config.yaml
n_layer: 15
d_model: 96
n_head: 4
n_kv_head: 4
head_dim: 32
d_mlp: 256
vocab_size: 1024
activation: "gelu"
norm: "rmsnorm"
norm_place: "pre"
norm_eps: 1e-05
positions: "rope"
rope_base: 10000.0
rope_fraction: 1.0
qk_norm: true
attn_scale: 0.177
bias: "none"
tie_embeddings: true
parallel_block: false
extras: ["paired heads", "gated attention"]
init: "trunc"
init_std_qkv: 0.067
init_std_o: 0.0106
init_std_up: 0.067
init_std_down: 0.0075
optimizer: "adamw"
lr: 0.00321
lr_mult_up: 0.612
beta1: 0.9
beta2: 0.95
lr_head: 0.00858
warmup_steps: 213
schedule: "wsd"
decay_fraction: 1.0
decay_shape: "sqrt"
final_lr_fraction: 0.0
batch_tokens: 8192
seq_len: 256
doc_mask: true
z_loss: 0.0001
train_tokens: 98350000
steps: 12006
dataset: "wikipedia_en"
Each number is 128 + 24 x the weight over its row's rms, rounded and kept within 0 to 255. Layers, rows and columns count from 0. Numbers have three digits each. The size before them is the row's rms in percent of the matrix's.

# down: layer 6 MLP down (transposed), 256x96, rms 0.138, rows 61-120, columns 0-47
# up: layer 6 MLP up, 256x96, rms 0.121, rows 62-121, columns 0-47
down61 105:135107145101132123149192109111136149124167170144153108130116124140089120142157079134148115181083133127115150123148124169150134135155136130146129
up62 101:165152177123113156095128098107136136131134145133088103174120101114151139117085121123129134143110181098073149161113137139106134110148102115166128
down62 099:139124117128134110131098153148109133132122102121188171121116137119144084067126083166087114127124131130099128117134097100139099103156154119130132
up63 090:120134121111092127111121127127117132105103116124124138127140155126107194126144120106150126122170118136150163120185139137160101131121090088102157
down63 093:133096108164117151153119134123131139088155104106089103153139119106124134118155101125107158115135150137120131122159165090101107134109130104101111
up64 102:143091148141134109162135150146147119126131160154119118142170142142082148126087123140104129165144185070096145159099126143148141107121128111119141
down64 102:142107139148099110138155128121141126130098124110147150145122149102082105088167093103137124172097135132103118123178139135154116113160154103132165
up65 105:132191151134102115183131134148115078120141152164144156105166164142099165110160150113117106142134196132125135117116143157191155138156097160130140
down65 109:126098130114148132130122139140139158135115172164092138116114110094131157141096154145134094175084112137172135157127136106132103142140158102135139
up66 096:184156145137093110128116134156122081115131136162138139116144122178146137105159104139117125111139118148110143078096152135124121064179090130167136
down66 099:119149120101145165121153139122138141165151130130079166141112112119114124121168130138112093152138149145103154178137148104103134094131160169102103
up67 118:140097158083123138112123150107112086130127147171139132130115116190084103121089135152164124106108130138093119147135114108147134084112139117094124
down67 127:117145136146107120085177149144109110121079072140126163091146119134143099094117099154149094134162195105127149132123128130123125103128083107149150
up68 105:114115148105125126159148140110123093146157116122098120136086171123076153128148122152128106141101133092081090145099139115150119126143146096144160
down68 107:161144104142137118121138134135121148137134112162114170157127136068096175181171117166147147117126132100119101125138210122136131149102145173083122
up69 095:136122111114103143122132112090124130163090153155158101132132104135126141120109098176153146133123144128100132141161116113148105089134140099145140
down69 090:109090150126125110157144109160128136107128061139138136092145131147133127157083112139130141095143096163146130104117156147097164108156125156111113
up70 106:164112136109160153135128143117093096100107141137141124118123129128126105110114136121147128153176187112149117132110111146099095133142113110187138
down70 113:086131137103121148128142153145154168133085126131143160115122176100110135141142101130136093118120110063105158133091102135135135159134149129129115
up71 095:121165135148084081167137137149105123124149124158088116105126111129084106119140092093080102131154101122134141136160158134152092147120144140126186
down71 093:122072112108098106164111121158151132102120134102135128118130106117138145105119134109141185155116111126178169082141148159097071108124107109147145
up72 102:128119143145114081155141143101091110160135172138115125147126157155139178139104104150128113096120158091113104135154157078135131113099134121116134
down72 104:157102095081149111152182144109134124095100140161136132165161112138130124152145116118141118135142119138096107126147167116130116134083139142133111
up73 100:125136146142110091162138114074128085133127143093108149138112141127074099156132143135160101134127157127153119143134135170163157103125127160159101
down73 094:140167160089101125143109140119139086140128145157111134122114095144169133190090162145150144101122129155127115161104185133122166124132097099097136
up74 097:161141142140094108126141113112091122117143111127119095155134140134142120105101116095119145120146121142155075113132143137104117157125121117164116
down74 095:140144096093132133161102092114111113181135132158098142126161139133146118152115125109104094121107173121176130156126084138133117172129142174129094
up75 102:170113115110148129151126106120127078128170160112093097123106147099140072144085101155107109129140148130108138137129111123179115111098163108119148
down75 102:136145112134122133064129106161147149118118154119101077141135109124134156112115114125130108097108105108120079167154132099105119139091128090126157
up76 096:147134103133108118142119155118090114124134141144163088136192113126143186098152136151133156143165132140124139149154107085104111105098163137108162
down76 092:121095111124146097121132132128131131125175152116153138124090101123138118130158112128097113112114129124154099091103132141061157150120137169112070
up77 092:134162109132144130157121124119123091191174141172140141117153093138164129110100100113157123103127125133120083126112117155138138174134161122111184
down77 084:102159154120098161120162121125117104166115098157140122087131149166135108136106074114123142116136113125137129078125110100175121135111118189164106
up78 100:159167132126114145143122178105086078152131129122131139148119162128118142117139121121127106107129166127138102112148150189178176134166120139132145
down78 101:139131129105124137146129115077130123142113132105099120132130143126103121141137106134149106122136158121120146122153241125149137141140121123127140
up79 089:105145151116130132127134140119095128137124118137098134148118116091131152098115117131174115093169146145126118171159123108177152142135120146130117
down79 086:158136075127144133125135114153104148148104144146122138152166100148106096128150115148153108151113173112166136086118138152165112143122154146037155
up80 108:141164138134124101161171116134124070133103153143114108109131106104095141115143134088166134133140163109095133130091120151169130125137135109125144
down80 116:105115142154085127116143144144082124132135140133160167152162148148170078121115104073140137112097130128127131129156130111143132109119107106123109
up81 098:136123132124124131128173165131097126138179139145169106140135127115157135106110097124126106141149095157127093103178132123152120152163120115127148
down81 090:117120103131098141136187148170114085098140166120110135142091080152110120121075116168137132108141130115127177124104117115127142149130110129156126
up82 099:128109149107132121107125121123089129160113134119117146142084147101119140105116125107165084157163141081134135171117127164147139158107119111154115
down82 096:140110142114145133137136121137102134113105081123111133126122136095124139180108087143124160102139131139095122106119182138119134139106097110126123
up83 100:131131170153138152114128131136098067122129150092127120179136140131112123125104114087166174168141146133141139096157109130130157152135080122146111
down83 097:132135122133151114072107124158109125133161141141139107124175154117138125129129151144136170087167136108186142134153112170193165152118139126112129
up84 112:102120198124100161121132118133137118115139145126154149126111130148157143115133130118098108136130139107140075127126119146128138146145103173149132
down84 118:123150124114173128122146133101103149111104160153134112134117133141151126108135143122133102137100141123130096125154132142042142170098131108113150
up85 098:160149145147153141112137119096108129134178183096151092158120140116064115151122107122176096129165131096115100138130114130133149152164160132141080
down85 095:095148145146121118112095171121107095108143114104148157083142119120160149113132131124091149119126122155130127174115144143111175101161102110123124
up86 105:135135172137131132160128109144154114124138132164123135128112177101094141133139126140137116167132152169139077126154117175139135077116146121115134
down86 118:095149148117126154136140098116119106145103115138118149104100135116117127095138133150121091133134126149112143124166130100131136123144153127128125
up87 102:120147174168123132124157094133082145143122118146132107149146174133157096141113090152114146116125104104126129114149095132163142109137105117169140
down87 105:117110140137170130131099127157163105146137125119139149119114129125166147145149133101129145086119132133110113129118150127092120104124131121165149
up88 099:139148149152102123106157127129095105133177130135089119107128130130100115127108079100147122152144157143128112140148129096191166131148155137149155
down88 100:105100146134094137116131156136112111131115137137124089118201158137117141134109112165069109120103109158093108156127112107130111117162092148110169
up89 105:094134145103132108134143141106143132161128134104110132154137095167111179145150130118128102149124156091122110105171117104108128127107140134116091
down89 109:106130150175175172138131121105131135093115134144160120111116150155145138094135108146132089134100134117106107103145117112139109097113136119137083
up90 090:142155105128125115149138103139081102118111158185122074131142100117117168148106119144126110161140155108113082141114100106096133086129103134121111
down90 081:075122131090143132164135103100115140107124128110124102121129127130106122120151176130078155124108153125102148131161133150090125130077148133108122
up91 090:100107144136161122147194128161117087101137166134136102137136136137110136068116138122135120144067117134134150128145117156148163122120128104099102
down91 093:149156143146111139138124144127146169121073110098171144131136178115122142098121125136089132151131072199101113135147145167137136107077158122115137
up92 099:152141103105121087108137132094135132136130114142105141115151123119086126153138174132162143100137142064117138125140097128135146097165101101121147
down92 098:112136136127111106152166114117133144147101115138117148107076150115136112110110153098118177111121070129145125166137131126106106124139139117099067
up93 116:134151124123135093124161153094107137146122134132102169166139113149108148123132093130118115123138104093091119165144113121162119142133088117138171
down93 124:111126175108128098134133118123157126134108135148104175131173149140098119106133136108138124103146074111146133142116084130133131095148115144102173
up94 099:135110135087113139151152144102119132072149152143158108130125107171103128143136151108158081143147114094113119159161130134177124098135152110102158
down94 097:107182136159145107091069165154128150130128112145139158149131124132132150153128166077125120127071143136095113142119113128134109119102092127122132
up95 105:100137179139143147109150136139144127164147131112142112107106093129117130137086142137116083139114127113092137152131147112119142167176089093161138
down95 109:113147153132123097127138161096112156136161183164080125106086141149081156102147104153125112154116159182136119132141137137128142141111149116144103
up96 094:131116154119131141108130121164170104153136125131156155123106111143090128109127150149118155170122131137115151156116135104089141115185115094134185
down96 094:141115151086158154126162118122118154107082177163090115155114160137126120146153100116196110151130159138136140099115140157114119126117160127104097
up97 098:139101137184087127120131113129161117107143129117120128144109138124085171104148095113109098140154123107145111142109087114120114090161168074112095
down97 091:105117118115128163156091133162154097159117090119096165144148123130119150141126118121104061123129106114145137119147056120115129139135125104139117
up98 092:092138178142149156133159117134148133165113127084168088093106127141152127098070133142123064158151158137144128139128130104107129104149091152115169
down98 094:139150052137123126111093115107129132109137139146112123125165145109151143161173149136108145133092112112180162135175117170127155153104103089154109
up99 104:113147133102112111167105138072123116105154117116133125113138180131108100131117134086114122120130158138125126099134099139105138078124091171160120
down99 106:105125118102147157154119048148167168130070180132118132113140139136146124101089113176108152130144134151111130135140121095130147117115128139108102
up100 095:140145128155118115124114126116142081132143136134133134152123118150128160126117093115105114130089135104063149134102121073100086089098078127113128
down100 096:109140082103130167156123135124102129161079133155158147070118146130135101123142154158149138085129116140108134122145101152122140174124106131138090
up101 098:138133105130125126138162161131138095124138152129157108162140142171113150133105111162112127127148139092103130137126083108130130089106099132088129
down101 094:121117123104105125107134178119152122113140108177127145137089148097117090136128137061105144132134090127144163106090121129140130116160131126155141
up102 102:156135153123140088134113146143140095162139127147134139140151108156134151125124090122106122138107165129105081125195106124124133061137128102103124
down102 097:125137113147162160106127140115122138089107138164167148124131141123157121160161107117128142140125152152157106114148143148113103127101180150173060
up103 105:124116124136149080134156165111131071070121163106140115139132158144149128162123145128113130150140135107089148163160131101165118107134109127107186
down103 107:111133134107147160134131129109135137181167168150149123140096100164115121115146095143132208135130155120114112098134163168133135121138142125120129
up104 101:133094112162102150169124099091118118149135138153090136134103171174135139109148078099094136113100098119137111129153095130127102074161123120102124
down104 103:085132144126140142146136136127133139125114113128134201144128136112134065098113127122128112120112084115135113106110112146147132107119099148129108
up105 102:175143150153141115194124096133088099165112144125099143147132117092098155149118125123143139123137168128106100141129101147151164099175114129162114
down105 108:124144128139125099109141124150107136194174102114128087138118121130129183122093153153096124122139133141135101150135105088158148110132144103105147
up106 092:138124133159102096112143154136152110110145135179077133121083103092111115108106105154133102159127118113129122105133102132119150140140111140099130
down106 087:111109130134149117114120141119153129095155138162088137156120130123097160134119105129133153156144116148125108145126082137079134111161164100161075
up107 088:142138121160118094103156136123152162120148136161138138148185135100114175069078112127117133134107132115125108136132123139134143126138102136137149
down107 090:101115132063104117151102138121146135097121108141107145104099145144145131108122150087110159139082169150149169133154134112128163173118132156148139
up108 085:199139152177121107123108110139105117113121164165158157140153140103103129114130113119107137140124127080109103149142101134157150141164167122128142
down108 087:078130133102073121109133154094139142144112116084105158158101134137141111079185162091094167115123114120137133125121126152108118083102128129144098
up109 097:126133143126093122138176157095129132084133190144146134121116114096091120130131144155114132095123100096107115149096086120129137114141100133150116
down109 099:137159117132164143139119063169114142145135111112113164085120117080135131134162133152103118134114161159109098125110092111145177166095163129108141
up110 098:168110138115091110088180135141137114108145132146128141123145113123092137120124095137125089122109109171115131150130111144140110104130105093154170
down110 122:157180108142128131111178144118159101132102157116122137159127119131126135083102132161150099163138145156123099149157073141161155106167095142139169
up111 095:171112159169108062102110149134132143155143131151117102119172107142104132132108132125116105121124163131155073136127153164173144109154121144130115
down111 099:107093117110111113142173148091125143136090156172100121149090153112143149143073117115108134111111093180123118157113126123142086109132135114131115
up112 101:139164100134135098132112175102144107125125109128167117118135132132128101133150145133156141168118146146120088142127132117154157154105100117119174
down112 095:110128132077156108151099108158107119147082121152118129076124109112105156124136174121133165125104099106186138098146126140091098127123134064098131
up113 104:146110138107090144125131136125061132147166137118152135107109109113114118119128119157154098151141132164107090156126105114147197119131148070144108
down113 094:154164128087149180114061119131146142174106149154127130115178137155096156129156146174140126145113169121144154166115137118107103119123079122137134
up114 111:123129173125123078119156159150139111114137099152106156151136155098114121138097096144114135110086146146117097180151121113197143081127128102156123
down114 104:125164105143136150150136189163150151135170078141096122097136113110108143104115158153101131123148101144156124127167116142117133094140127090093155
up115 094:130202123116127137171136111134126129127158121147142106082089107174129126123108129099161115137171167156173152098156098112167130084155124111118134
down115 088:121072115148131156102132156140119111151130128121120134166180147098140163188153166113112127141115076127127124062169123119127142151116115122104148
up116 109:136192132105132120139139127086057103134132151133122153163132093135129144131113094152189153121140150093136094099125137143150147142132081121143111
down116 102:156105125153123106157169110141142144098149158124142052120131109147112099134170131076142137094171130112142108105117152128120137146126168174136131
up117 106:165158128145100097113142113145119094109117137184147148123157109152095099130126102114122137147150162108121123144128103114121091099185088104145130
down117 110:127165087132158179118155098111126110093103096184139093106108124126187138129138141123139120156141094099141177160120092115110101121143166162115105
up118 098:100106173128106138131137121149148090126168147146133110126134149124117123152133130099149127131113134127112116119117115072114119128149074146126121
down118 103:107136117119143136124102138093120126088097077117124120127137151131172116161112114094144085137144074134120131162139098142156131127096159157155115
up119 092:151129132131159088125174125150124135109122155137143154108120110165160130022111111107120144115161126113089147153156105155137109132141144124123123
down119 093:115146162147080138112106122102124122163137147129132174110119147121112123176135146187140130123096137136104154113125174126119145090115070129110146
up120 088:142134120146091110110154155125166127131126118061181157122097115144154163113122096109127112120117129147101064131123160137103112146130139096138140
down120 086:137117149096164129128131130117126158132126104103139107161154117125142162093136104149130096128100111097113146083117129148078092123092124127113084
up121 106:108100172127145145136129156103149113112155087126152119115146119169141144125095097118084098130121144147114129113141086141105116119124108136157111